config.toml
n_layer = 16
d_model = 96
n_head = 6
n_kv_head = 6
head_dim = 32
d_mlp = 256
vocab_size = 4096
activation = "swiglu"
norm = "rmsnorm"
norm_place = "pre"
norm_eps = 1e-05
positions = "rope"
rope_base = 500000.0
rope_fraction = 1.0
qk_norm = false
attn_scale = 0.177
bias = "none"
tie_embeddings = false
parallel_block = false
init = "normal"
init_std_qkv = 0.0763
init_std_o = 0.0539
init_std_up = 0.0763
init_std_down = 0.0
optimizer = "adamw"
lr = 0.00313
lr_mult_o = 1.04
beta1 = 0.9
beta2 = 0.95
lr_head = 0.0107
grad_clip = 0.5
warmup_steps = 412
schedule = "wsd"
decay_fraction = 0.561
decay_shape = "linear"
final_lr_fraction = 0.0
batch_tokens = 16384
seq_len = 256
doc_mask = true
train_tokens = 95160000
steps = 5809
dataset = "wikipedia_en"
Each number is 500 + 40 x the weight over the matrix's rms, rounded and kept within 0 to 999. Layers, rows and columns count from 0. Numbers have three digits each.

# gate: layer 6 MLP gate, 256x96, rms 0.118, rows 102-221, columns 32-63
# up: layer 6 MLP up, 256x96, rms 0.105, rows 102-221, columns 32-63
# down: layer 6 MLP down (transposed), 256x96, rms 0.102, rows 102-221, columns 32-63
gate102:508563487499487501452454562537532489502496494492483560460491417541492560538526506453446552518423
up102:486573532532435464532487524530530448520489441508479570435462496553471519500487565545473510522512
down102:523526505456554487504462479535476472468514548457547459543504469570517430522505469514440563472470
gate103:475518452524459532519497442479479527506457580528510467499493507531493528581432426509544532546457
up103:495551545555511456484498481468561550442474480509437483540473419436527454444545502568526472505457
down103:489531550520436504450543486533442488485547497442506494471562477498506484466556441416555528594436
gate104:488480582588533492523593540469501511541430566553488537478457522489497490499450546404475534498475
up104:533534510532402463542528538539479502555495473563484472473566428492458485481486492568456561522543
down104:466502542568515495507493529488499509489516501593490521469540412533432467481487491525449556454576
gate105:459495528505504484514528544477523507557514499552456558428462539597534500492483493445519557487539
up105:443528474487461487555439512444497467580509469516489414517572512531530519490486507482490500529473
down105:547494513499500427533421472485441502515551554532519495544507486457500531465507523556428482467570
gate106:505521450526475497492532417550462497569486483533486512511486492468480476587475533492529456529564
up106:542520455482504518471475446476507506495504468488479548483502432508545525561478482556494532457445
down106:523455518560499484539435533493396585451434492561500432498497509528533503507510456514540451546464
gate107:532499491598492421511492461477512510499501509564508442505503497501523475527485461467504495517518
up107:477487543540493452562556494512540478516511453581540407525456544518464457536453436487483483534419
down107:437471553545482499486566476499427520522452474524516457542455514469494529467425495500503486532473
gate108:460488572463414390585492526493532532504454527537521541510531441544483434490541540479479439511507
up108:466481508530565508460506553566471459527567440493553462416414517530434506476491527512491445540571
down108:472545514543521499501562523482455523505522475514483437462532518521498541408440496497523489478426
gate109:487419538517594496503478474527473457491484508573549478488442505494565549467487503469458481517469
up109:435466518495486550503494454555500482460516553468505453568449483485537525560511542488441443446560
down109:490504467519459533495520596549598473501471467466512515479504530435539560551534446542535518522473
gate110:483512497471526498523499523468507557480498480497550482462453564545487492565499533491478565456484
up110:517462472486581495410516532494477528549487463492515527485477547492451549547563547545472469477482
down110:499471504476462529462471519558445505488499521492495605462547556487465495530478502473391499532486
gate111:477446436572473463572513552469506534479481498521547552499480484559522499521518474456471511473547
up111:504467479469563470502562570501479512514532458560553444467504537482521426530484460548528541503466
down111:459517501542516520466521517470438489492519441450523493417505504549483473538483519450511489532560
gate112:474501576542470493453506530573474592521482436498519472456500465543476514498457463500424491579419
up112:510517524434519490514451556516458587593506483502478501443537474520473576543537527564524439442539
down112:516499517475529488547493441457533462491481466519522501503465474465527446470508507491505524515529
gate113:481479501509573479497520571438448453490417517539487515454493493498464451443518456513432524437506
up113:523449500504466477500522452508443455541488560506495480496483527559535432436428466493518458487551
down113:485538459531608478481477597521488524500492501545499494419516467494482586541544506510479497499506
gate114:493476515587455458498516494517485512472514508483530550496538495552409529542476473564419511480487
up114:480554538545476524553467546472488423525482411492523456557480536515488510536503416487542558555416
down114:463545482524457526502545527519539546555491519505523522533538495545534482477512492479422477547431
gate115:447537488510478507537497540652464474619464432542469461473523452521468488507504458532527514525504
up115:519483513446517449538454449505469560507479476500537591531484516506456447412486578472564517496434
down115:468424548535453575546591547534509489511557473503510460478534468476458575508523471507449526531528
gate116:394542608501507437528572441494422502506449515450456474536495530565533479438512468478490554500474
up116:500527525530447513533500458582461546491479503553570435493539517545455458445422532495559504513432
down116:523476506487534557530508480486447527484540487536551514495432522515499461481536494514575517551588
gate117:541468470506527459497518463531480488502431524459463517507484491509497474503503464514480488495450
up117:546523534534503498601572528489466539536538546569509523533525451564421498523487496485489475452602
down117:506500502498551445453555487513484528487446503500462506520471515505504540469447462477537502465541
gate118:477508504504523479459569562542467455491497539512460498480489496552499545522503469503496511507449
up118:475468589463595559455513524525502497433543453454467513470511511533554484432508558483593517476540
down118:506530571540516545492450474547552497506626538566439507449488532544461514441515458451462521518549
gate119:477454515535564515418570513493438492499485470524510483540417539466548470462447443537409499484433
up119:424528506503507494467600516537483518480491480569531529517536555477561591464493540496483522499558
down119:494510505459545513523479547450484541462540512415508482527486485482499485490502421448462476484505
gate120:452497581446561493543502509630434472555440594528497476551430521484487462491488550463515532526529
up120:488492537462521482520498481488550594502449464466563489527522538503413492545476537503425519481437
down120:468463516524552574449491493546456548515481510519468468484481481407415575513510511573513590519510
gate121:528551468489482476511516491490462484468428478449469522497519502560427544480415478508461563504501
up121:540486535588488558511482507526593479556503508492506528542380484551602469540475437444435444426444
down121:544516444495519487399441581477572455500505540555510503545571490568590462529527475460448482481557
gate122:406509533512495461529568559580512505506543505541510489458476474569479501559497489381455547486547
up122:494510456496495446529558510511452443444528455590530447518511525447436495542464437495560488559521
down122:551460407601526593470484534490452464422512470545495499473519523601528548414513511501501427576478
gate123:503547460532492464560498463503493505529551501524519484520540489551447458510554533421546603597484
up123:482631486515465560449505525492470487517522524450551450557502527534498502542582445524466471513506
down123:478460461459555482519533499450501489508606482461519457478515579463465455533525516504523495526523
gate124:466420504547440428496484518468510466485488575497478471562538475561509525582442572543469487453543
up124:507482511463527480575424467532526539599492557486454586514490468486551612478521533507528503483519
down124:471473492533453493512503541477472414491505572487421512479454453500544444487515465494481452469473
gate125:509530535444488492530459542489465548525478475520572514473493503528440522521428571503476499524560
up125:418527497492515523562528438515480485504494531558509462570588508480463534526475481560473548525488
down125:475451460505494457477507517562519550519486476441546483505465517546453557558459510508529593435493
gate126:476516472521495522511519534463463488543483508546544473519440522503507558568499493543520494490459
up126:453518441406516503526507483521517492439487501447489499477519453489478540539581488565594451540511
down126:532480455490485539486449504495517492432503483531483465493501564509398481434570497534483443517463
gate127:529552498501527472556424579488442544509479431512449547570438500510417530496481562473451486513521
up127:471515483453485489526547534501490514554482551495460488568465517512566450555509528531552503474504
down127:498499446514477492519522526514523481539446534421475532478554571450511403410428493480490488507438
gate128:511457542506531488542510495481496471472471473488528501468542557515459528603507456509439498490466
up128:393493555490503508554447453524477509463474489480477533530541507460412510503499506591491546572469
down128:474525454524551483411457553428422531470540546536478514532543503531498483425505451500498511485506
gate129:448550439453476465519562526509454463567455520488420454384491558587470444523459466456483487524441
up129:560517448531496563551445483541561551530509435502470553598595502505454578492556552491434561510557
down129:510612503508511481465469552532531569557483472469437490554492574467504510495462516464496431530465
gate130:479532495554471459495516457481450479553549468532523563457487475563457473511566509489497518552485
up130:470563533501531508561478515576553481447454516479536445480479514489489500515450482531504549429510
down130:548529545501483577558466497522509428519498528569475482447535502537563469511494454451507504474533
gate131:507502480553509458552467535539490521520456489414474470463559491530392518596478515429505533488545
up131:478518482499446526485472461408499477525508524427495444514477467463528495514425490508467513451525
down131:484463411494494467531486472525490467489574505487521495514554481486505566556485493444520493512435
gate132:552552573528490439596528512538441547516497466561444455546587472528523559534456466417504533470499
up132:453487554564457510542444365550508540441471499552599499529475474457542460521466481517455506517572
down132:502537577526470470508461514476474501453513523502506501445492497486517472509485465538399437472510
gate133:518477553510542502481483515560489492483508530490493534477490562497455521440461554511448547541449
up133:481539538518572478490512458519530512475482468488430515559412499444571508519437522515481542525584
down133:588520512610574486474516443515517531472467454412519466511498476544589578538510491447560470595467
gate134:510538477570580474527545492466523522553510543536515451481504514516512509505487467466563500499476
up134:507495476502439477451461516479550500513487485514435517420518435443521426480504423536500510510483
down134:518494503560514553435480492500538530419477494511491486510495428541428538441516562479469476579560
gate135:463465493510516511591526538507462539466451493481557489510514498485500485518526517480531547480533
up135:539525456543519495578491572479507507531485460436462521506475577476530468482526505591440553461425
down135:490456547497453488505475465452470554553503462515558550479553492525467424476499572488469499461523
gate136:504442485503489517529521462542496441482441501558524557443503530510494482498483485543439451547472
up136:472531475509513509543491450526508515485475491436479515464528489520521483475476450476445486556429
down136:464516453500555483447550485447528516480525462482452461549565540494468518571451476501505547481492
gate137:487472524444503434508565538528429487460490478476552497491474467492520446487451508485460544553459
up137:516489532451565459492508523499483500506548494498563526463440516489545464517501559514488558576444
down137:509470502504471577498527464509484559516504491503532460497462503464510552471506450567520476450505
gate138:508534504487547427453515490525528509465466484464424451467529426498453499467517496548482451428539
up138:475529504529534479490473471526468523482440492500454440459444566535508427558520520555487538523446
down138:414483471523472554524494524452509522534553505507518521552421460502537546520475588513552538520506
gate139:400413471503524490545483482577515487495441456495574501488459480515449508470455503521489524573498
up139:466447511443495444486547563497541435447457545455475523440489512494524442489494531539483479450441
down139:508474515493517488521539529489462457539528482466507496509462527534494480502523531480464463454435
gate140:414552550524543452502487512429473551506523483556491418501534513542548495553521501482435537462483
up140:520502433427479489501459485504585532488482528457473605441549424478449518501478512564522516510495
down140:469536454514465486541425548480450508518545458409487527499476543582505501498529568517510535599490
gate141:548538512539490492490462459461464538482434545453462572526521505490424532501443521519539485528482
up141:512480511484554474554487531543505498494585487471518584550527483545539518503478547436484518479557
down141:519513530563509542464461477576532528411520537481567564509575435551454477469468498481523513538531
gate142:486468465504468525563481550511474460506461537474526504518545506527499528555516439499549594504549
up142:482522455494480547502469495544541550581432443467525493547501486522491507544457511549495469540502
down142:474463428471472522533560534441504506567520499446458526502476478590499489531477504449539533536483
gate143:477470530532509480534547468503479491440463549466506556526497489517535530522469476527514466463521
up143:487551465441535526496489427425586500488481539459459500449458563453447429476466591470520438548464
down143:478514474514518456487481472529593455501469523483526432499475521493467454487499481431549476507554
gate144:484555447441492443449544464522408559479480537511526475511516526554433445475442444509517435482485
up144:530472552469433520536487532529487455532458489496528507446492472522455506573470469561455591486476
down144:474543551521526478502481479540468529490462519440490545506549460477488454510512511414509439485496
gate145:503484555430498516522515547434506581519408525527533471502442490537520503579444476464498452486444
up145:521393533511488557551411475526579536473484442459538558493440552510444462556587485519543549506532
down145:480477541544541558475523482491497520513442530510521471539497524438492491470495606566524482561571
gate146:444481480498556489523501481574445475512468456499511518556390459505445484448461434531471537544458
up146:473553524469495514479422503489442567528512496554524482506532599498497475513530523431491499543567
down146:491422519557511447566510449514465485433495516512586476497525500492505524497560425485560486469540
gate147:409546501531504455571543464505429568544545489499550498537517534522493461515437412490524477522496
up147:544626524443523487494433473511446442611505512496464572434549457558468492459463491464471509504508
down147:482597526459499507512491424500443473498495399511479489513512446521584542543514476528434583579544
gate148:513512489470554486453450491512465540518478439509484474457513496519500468560513519462513521524553
up148:458476439561505522483517508494478609450455500535499553512490452539465572518503563442446553561462
down148:485543541491477521595419524497464529562505522479531491443516517557520489417500436462506525609537
gate149:411507448485419520504575573508505473526486435537547515518478510516404535503488530502473515492529
up149:471507475411516536576496537584503492492476503456546474463482531488493560536482458513586516512484
down149:481536540485533495521534511551520447476505554522491491544472500470520545480532496466459519537525
gate150:513540531583521467532512541563496565500477442480493527469541438562484501427470506478546558493493
up150:547552468519509503565517540441488518542502550557513464555481495470480552518547485519566567499507
down150:445459565536504456518485515443515461498476428423500532515543545629506513471495499471556463502528
gate151:494466436561531472524423546546497543557482555539546432513406485568461515589477440473489553486541
up151:515531496514583418523492451479477481551510481512500503488522468498474475503504442514528575532422
down151:501458540448499488503536510510471504540531470463517507484549505598484530438532408505498492536573
gate152:463518517495515491545601465579480518514501552459492513457447451550550501484472496467508548434495
up152:556522462481482466551549538546486507468440490492482511499530580505569470473523619507548532524464
down152:539451480475507484501521524476450552466572507550420485419442469495500476463498513531574553529427
gate153:512526515515498460539461516503477554453491559635459526435426544477487489515505473531533584457496
up153:450435515529479464510461449487467526444465491576407457549494445459510456548453485522501487535462
down153:499495456552446449485520563488504501513494536524504478601448492496481579451530498540564473470488
gate154:498553458488495472517466501503441483531494520497416572486502557532543484543469472455513522444457
up154:523557467522524547512532531528466514424504526462485485454438494503492489511422559541515443570518
down154:532578468534510521456501539499475513453542524455532503520499499482519542521431475415532466493519
gate155:497477477460488521495510481529491487578489509513517534497511511454445485496550539504528519498528
up155:511504464484546504529491403522561435561504479533471529554506446493515490508496568519473468534488
down155:532450550518475515532583549476443556393459554481524531485468513547437522556516545512515470517513
gate156:474543513529559475522488521538485539515541533559484528502515489547545482491457525463452465503637
up156:571554497512563501516497494474480515514504565448535464474514516531487526572524479520523503465538
down156:526489517550395595510501481530511452480456503506490506555491454543546471426545514451527519532477
gate157:464511439429551454498463514644520462475478600515503496477498528521456465487495462464482522507520
up157:555518442480492554483463482436519573527515403554467556572448500524478559551486490460540569474497
down157:488422529503549466471478504525499491475495528522538432523446581489497443542511523536539569426462
gate158:431521435489491525567495508513437443515511464423485421542552493520476466471496470463459477464390
up158:487457523512447454501469551536540445509489497589470500457553441505480466523515479544471507496507
down158:545480493510458524464480514472495510467448445492453461489534469550531519399434463460503525495470
gate159:488405484495463486515501480609469523489424464523481506482537424539474447470574461516541512588479
up159:537462562491473511521506540469562472540554425468508503506537479559496525410484509567418479549564
down159:567606468507492505478486476472549505564491500538460480470461479469506585496444546516437471447507
gate160:455440466487524508538593561491480485585483486539483527582541484548517533507488458521477447458516
up160:534417521531498476478510580460447486452518555551471530451521462503494432466486501475503506443486
down160:493481437549457525558515503505450510406431458564429477447468454511492514437508463428522450495495
gate161:480516418581523483542447420489432470473523460487507511542519474482480453477477504506425501558495
up161:505435514554511468506472433463479492592462488456501420470464429459559466482442497539471489487469
down161:505501452495488483449446482567484494510483557496543456480442509381455532527535495543517434553511
gate162:497514485429518458532514519507486481410467584455521477541509473556480484487482526461427506460524
up162:500497440496533500520509482494551545510574534495501573507472545524504539451489536448487506525477
down162:548468453518522471482501467550516541513479536528477566573516480420493561533506496420509475494450
gate163:412504506482487485423541542532455569552496580523526510558453543548531520451501545442509511475481
up163:489491498512577449487435507457599527470507467497448476514547450496441491512520436472592559450532
down163:500443519563468593463486466473456538489510443415474465451467496570530556472469578536458554555519
gate164:523472455538499498463442579517468512520467544600546572396524393490487534530480498544455485493540
up164:480473501511477524463518476484467434526536485529547569512511502487508483531500503573479484524523
down164:506458553529520520511462578544438570545499457442562564464443483511510519464459440478459590507490
gate165:517502530467498478499493560508464551584476548515491488514537474497500593440519537422491539475545
up165:461492533550550474510544501492506552449459460508508471513522575486492516509448540539495505489497
down165:510492534507465494454500532509481493536482541455490556494548518436477524463465498553526450496559
gate166:490488445570488440505548493493478497545455518528560512468523450496467495526474531516449556499451
up166:555562499489584597423468500488463503556455459495462497496516573452556613558469474545485481468479
down166:481543502502457576543491486570545575533484435448509466486486477491531602540463498483485505462489
gate167:475510545566431488450529460471469529520480536584524477490468462490452487513506538500434522440524
up167:515477473515527549437540453477512501472529526512508475489524417530492516447525528536520505464484
down167:541467458518470496484451456509515498418500507441468535469496482466512550576525397479534477578492
gate168:508482551480523488477486530534466500557487541503492513450458492492530505514480482483498440499574
up168:448592556512504533493466525454501490541492504486459498485455502485487459540527554546473515469539
down168:497547525460438523578515498500478479452491506517506457530519474450450508503491474420536549482476
gate169:459410562477524404584506503510495493500507481537522448498483468519430481462398466529501539422462
up169:492492565453456468498497493542529530463514548472556439435585558546477607491492494485501599484557
down169:483527578518497511600573591555487481467502478526459494474447523496458435444471482605546503464550
gate170:500478464578458457497524485485478506494477481504480584443467473548585471574481475495527463484537
up170:492510510530490445554490530545505557505503520508485515469532518569464492501588449453452495459528
down170:479492504425498494512490562441526483526471471518551557502520497454519498521485492520437460417489
gate171:515456514468485493456491426548480563490429522522526527498503396512500453436491500554450406501569
up171:524560475542534461452514506451429523431501532442509548585475567464527507529473517556476489516488
down171:506494526499487531440493463508505540461503545469517529501510488555469465509444505429510499510495
gate172:491498494528545433458542511537493499539445508497420536533488504518537462498495445519529473546483
up172:550468513528513517538527476526593553527515463518481458489431517506551555479481598523486537503491
down172:539442477415519472543448502512539498482538483580528431537498474507564524508548486508423485433523
gate173:555506443579515469490460463484479502522427522442507454434403474495474520541446435510491460469509
up173:476514457461536520564471468517463519513519443466514451471541534487506450550503489479446421514529
down173:520504489471553565498522521500515582480536497533542484530505484467498467396453455498451548428496
gate174:482439522451488436555539487540469523584477463548514461515509533505451509466526530515434538465506
up174:479475495467540508549476513467473455551452419507498465457471532482443495541498559536474485479521
down174:562501510536528469512439444543467531481466480516527447506452506463523560468426552578463505484527
gate175:576526508532508484527547550489472490450525533543470531460483502515513501464493534554525510489516
up175:538481533467495505543492439453511506494495470493519520561507523549442458514508474520508497550501
down175:555494486475496445491496491477581513477508517535477462442537549461487480492463562463516496481474
gate176:504534453569505462521500507556444497526449494473519510515481545527536477454457525531450538519497
up176:440534457495477509471474533541509407455511569493513515533439497531499520447433557503510511519534
down176:502510528461574510533507488468447522487499584488497493497510563509517495491419442535562491482586
gate177:502441512493479483549482486575419446486440531481457513472473410498448495501492502538398456556446
up177:551475516483468468549524530534500482555471449516511410475522469510411518520503508526482459494538
down177:485531463544510510448497485551524542481521525524495535546500431503614511449449480534490464492508
gate178:452569494577536437463508514525433528494492545555512523434562459551511530477519510512487493489592
up178:442526536537508495497520489490519509502514485517535546444483481479505594458531498525467523545547
down178:474507493509440552543510455499405514514485444578568503578554459483461509418494524526531473517395
gate179:412527513507503515537530457487533552499459508489569418495490505531492502520456479503476523493492
up179:467528506439443523512474476458565456450418443460494445496491469497427525484453420496499522566522
down179:484471492528501495536466522493464528496509547520527494427493471599482450532465519474536503595493
gate180:461468595505484450506487523498540524513424550506559547510548474503486509487484476469481577417558
up180:539501422454526519587492523531491444465515554448593531615471496541490586496435497500465487515564
down180:518526623556507500501554528543527543535455537535512611526508575531504501551502542539579559557453
gate181:443511493513398483518500478513489520422490500478528496455549532530455567441516521547476508484501
up181:524488520547523457496501542471533526497490506464485510477505464506441538542476501521535574513501
down181:489490516523454515530489510503505487424547553521507493504505516504513409455525508551526474524515
gate182:481495460502511477460532535542444489571454545489555476520547538586519548564427475507496493502426
up182:426410444461499532522496459429486485460445500454459462544407536455492506544517416473525409482401
down182:499489447534489563491509492489561463450439551550507438570579553516502580534400475478557491503540
gate183:530533548499562443547520471431482495524441587492478518444506564543479524577473506513455503485536
up183:501453549589606496489430547532464483491496428389565578498490568509553534482486577539428448500498
down183:541450503478408554550516487522533453521503474521470522458475528445482557531432531508459537564509
gate184:467437521458511465546494466497476473554485508515526547480504540518560468554537442524451554464506
up184:497447463530403477549458456518554527505488493518539490501535518489425466477537464494493507469443
down184:444449522516514479485465458498456485534480490507459475565506571473493499483552508530499511521587
gate185:491448524454535494583484481503553542514456524444406472576462488549492531437493528492511526490451
up185:492454511509483483495462440446483541548523489508499531422412481495545449528514492568498470412509
down185:445539468485436439482472482454533483500491490510462467547526487525469429541444542463494565482456
gate186:520525487505505515633493518489489523530427501600512518472493469507490550544523550539518512490501
up186:585470489473533437463516501476463500552505492457397462552477543527452498536565481497478539508516
down186:482441566552458514546512455539515570517435447487523535427499520601471501538497425501506544504521
gate187:536508484554474444551518529443499578590493504518472561439473552555496426492511445553510568547505
up187:459521556445539527552458521518475541534533520517515499466533541521468515544522515491493531523516
down187:513547489455507495442487556459495553506480491517471440423535483556532504455510531530422551529467
gate188:477450529517499499476465469544429538573503521595523498494500499522429541505502489475449452500521
up188:490485433503578440519508538532501531459467554481500522495469524473548485534527446450521555512528
down188:486470536509457441442437499504483548531454528491499417501485511582443503471447459489491485452409
gate189:516442519519473474433530563513420579554491490582552575448467516495529550467440523476442462486475
up189:546422569440487440460552489508465491589541553476512438515512434470495497469520493548474462405546
down189:515557481479496509521493459577501480454511456473523499477457453500545589502561464532518487555481
gate190:359569515518464482573457557557525474518514509476509478386473539534511503534525551499584483561411
up190:552506480428511504489419458557479444473484394546507470495522510525524443459566478579539513507519
down190:524535500496476539435534461581486483484421492496453543479478469560530484458454505452441535504452
gate191:484489500556520495506474475517499483500462453455472520548498483578486483519498533482433493433467
up191:453452435492503484484478479507495534478470465553504528541544508458528559512463503533472539497563
down191:479513459509455490462525553442510511493467496476461570506579456498463488518494440523487438454510
gate192:466482559485430458510508508494410495554467516520502486527515566575454543565562502479566513378462
up192:463528336539479547498519546547510429442446460504500460464471448514500494494477441447532506487507
down192:478480453507562453462547495540479535440519478529487434532492527466482591457617433512555450546525
gate193:472418525525461468516446473489454526503479531495539511481491471444403567541524482474495503461460
up193:494485578503497467484466474496482512509521460459465492541563456477485505477512462523493451541454
down193:566559560480576457497498518538505484543459464515508545530425482513515447455433459485527474465503
gate194:456477584455479482513541456533493528536446458543541465449537495510539485503498371527515518455524
up194:409503473511539525559471494523470492459570548534477503455455461557506495465555463498509521483544
down194:461475562483483483534452486495504533512447452447551548456599560440513519487509430571480458562512
gate195:451513480505474445512505543512469410566367555494520510487426443499548493511486520571453445528524
up195:459502465478561476415547529418443473532427464485535419452464473493460589555483516527517542512467
down195:578515481423493462530489487488499410477508528535397558453475467589522423500490461526513543472487
gate196:512471525451470493502513452521462498487490484505443523468525545493520525450485475441492493524606
up196:505577488539518490535490581513529473422485533477502596498496493476504575527537518480474496534503
down196:474518549479501428518542582483491510512483526498507466493465528462482464455494486488518467496489
gate197:490489522472495447493470460448582544485521517558528568542505501514490539547483456480495483433601
up197:437448458503533564510481509493546483499487445497558468499443500523500512450509467538476508493478
down197:478494454497470506494558530513469547525468527410486517535514487442509540501541504560509513486523
gate198:537511503582493463441484466494491504450475580511476506511555524482475607488521579471425448535535
up198:509452552543489553576533514519498490468563465479485509444440489491515423530512463511518534481525
down198:474509519573505524487514494525511469485544486481491549418490553482487538481545572421501514459441
gate199:524507500515454452487491491544517463513480507549580466462452474496475516571508509527485469502510
up199:499490436541525538514515493475512479522558511498478462516476491446545469469497492532490586540510
down199:504546448514481447579502464520525539508515500516551476495513565416536537500500531493509514521587
gate200:519502478442540472496459520491507553464487510463521512489480527520526443454476526451429442501496
up200:534496494507512524494464504509471462477478529529605466470511535439493475500457474480455434531418
down200:526504521498465482506565478510497382528505500545541521555436486525485509410498539548511522451532
gate201:464464538527536461497502505476503516494407526487443516477370432495507469534542556522479541388473
up201:457503507483478504503532462471426489443473558517484472463500422492510561520526498463434381490496
down201:484560397577481445561498558486564473571517507556492521462565495470520494564490425500549533487558
gate202:515420465509511448502511520485491506510501465559546491523475406540486476465506436477442455543479
up202:449520530500435511481484523512528524459482498530467528476524525495427579481556547501532547474487
down202:519499521463511544459487498526539486518448532491485496512451505488497518477486539557456455489514
gate203:524543496544580527506529459466472548466460493515493506543467517518470488530471500523464547426436
up203:498446448479447511523528494558455490500420502515511519450478457465483426551499547466522468494504
down203:537586502491538458484443497478474548481496495525469484530527473419507485416445541503458492512509
gate204:512540506507533484552605501529440452463524513522516483521470598536441540501485484512505521491472
up204:508408481480504422484482456538520574556518455572500500485466399500492468529517536439500507474466
down204:481544474492524511476522529496488496447504478540543496504493552484531558545423501496440492451463
gate205:490479517461503502475526505493456445497459519497483525514480480533500489516484467503481445487472
up205:487476528442441475503388447482499494523579478494532458505474516522518533491481533473585549504440
down205:544503569538429500455502486519479442561537463479525549560493510540523597491548495438525505533503
gate206:520491590543594464466468492552475550496432546531559521443529494534512552553433483476531571536497
up206:574498539487461422480540452498496473478575452514494513479580460486535410435486552470539483502606
down206:453525536545514454528571545572485505466534568456502529523534477541524559506516523420561494546508
gate207:515480489456451438497565485541461573483462518499431472513496516571407465510465583510532524438489
up207:502494469479527571430534533496480495480432541522490549456530488480494546483460500567499508520546
down207:457533465465485447570489568558463480522471566507582496500481475440493545460470501477453464509524
gate208:449557460497502487557515447491475544550467508465504484509523484554518516553478468472498549471484
up208:453464478508433476587529572503508450481515473524431497435540473486464523416455555465560540536449
down208:471468447514514518499502548493520470528429499549527467467468468445473531417545494505511560552537
gate209:499500578589469512547532482470458453484514491522445532549530472572468474485413463471482532471501
up209:523494529494536504405536496474520527507529550529437583420447516465488523456498486439525467470483
down209:478581508443452470462498499430474551489523501513464553451452480581443579508553532572512482465488
gate210:476478510537528458488543552496559512520501470527508547437505529533494548497497496547540493563434
up210:522508503518535515529510528558526472542484492488484465553544513493498505515564477511436506499570
down210:466485481464504537529477507438476510487459481494505459533511479571525482523436578474410524519478
gate211:473480471493515463489505488510498491501500572481498448450413545544378543538519553525485498400506
up211:517540564535534469519443580468510568491533485492514467511535492438448440536564557483465519538479
down211:526513535498507402435509502498494415453541538496508459506512560555505500518496456496514455476510
gate212:486525535531557495498441490489441523497472499517525589460439507522498452522490540511505518476545
up212:509506473531444514526503493546525466548461545473530464527515524496554544512457502650567591488406
down212:450463511524472550516533512549486503563511480446448521503525537441535502518497470544484522533449
gate213:487481494547497490525488539519563527494425514520445519480477511528522485474443475426495603458531
up213:510535465512474471541520519482502504528565419463517526459459495457479560440615510496446495541466
down213:516555489511460484539536507540568549428517601486526553519541512474473506533575532503520468448456
gate214:397461504547522465544547471494491498465475534496506447546456582475478504500487471505465563468508
up214:514516502503470538453489615494472461509490487526457482474526506517514534614395479520482464473498
down214:534484457509571421470510518510441475560480482574517568446488481638529508558501485526523540504459
gate215:439517465556531417610486496501523541550544515503553527542504488559500553505476510513510459432474
up215:519538442507530478547561479507528521503500506454542577479511496453537583479437524495463500474473
down215:522464503481477535533528479497464508486469548509514610532534545510553550527422568571567502481501
gate216:489485463453553497456454495543488493479424447567508485464529501522451573538506503573425523482514
up216:565508478481522517504516465492461545436468410458446477509543436464504480417566506509464467494556
down216:516514523584445532594486503515486427559573532457511486453503485460579491475556481506519515492503
gate217:524494555450406480448522481503477511502475500566536574472556473516489582420486505489538526504542
up217:568458525490495455527523471471517487537574472458484496432468500454494447537592494487554568556542
down217:481482507502506530494490435494505511496455515550558455485541460546455458591448432512407541497543
gate218:579475549431556495512473521568443539519480554492528544465478525488464473535401512445514458418517
up218:498426448508567578560555513518457449551532553510452480469493487472511442455544541507488518570530
down218:524518453487494459469522455485582470542529459459499505490566497503554516549502492494450622513485
gate219:513492495482530485478541484574537504488474535497476527493458514484538493487486502507489474490551
up219:558527597509494457548425529533514509454437512528441482556531558489476466566552535488509501500500
down219:516514486522500541493527507475494534511498566500523457419535503514538560489500524494500429462541
gate220:388480549487525488523483560478525522551460491442542514519457561543512508550508411486462487464467
up220:514530517494505454485499521545567558560563526456476566476553479482492507488564457555562578495541
down220:432465477504500484477470486496495530478527426528461511537460534474424456411518513466490490420458
gate221:437535507505547401513526516443505436491399584536474488476488554504467479557459543502516516504522
up221:516478463505510498532557403470489548486479553534563517444493524520551450533482447526498481457462
down221:537567480524502432481512400392493436505461505472489476470430492549604460513520533448503508551468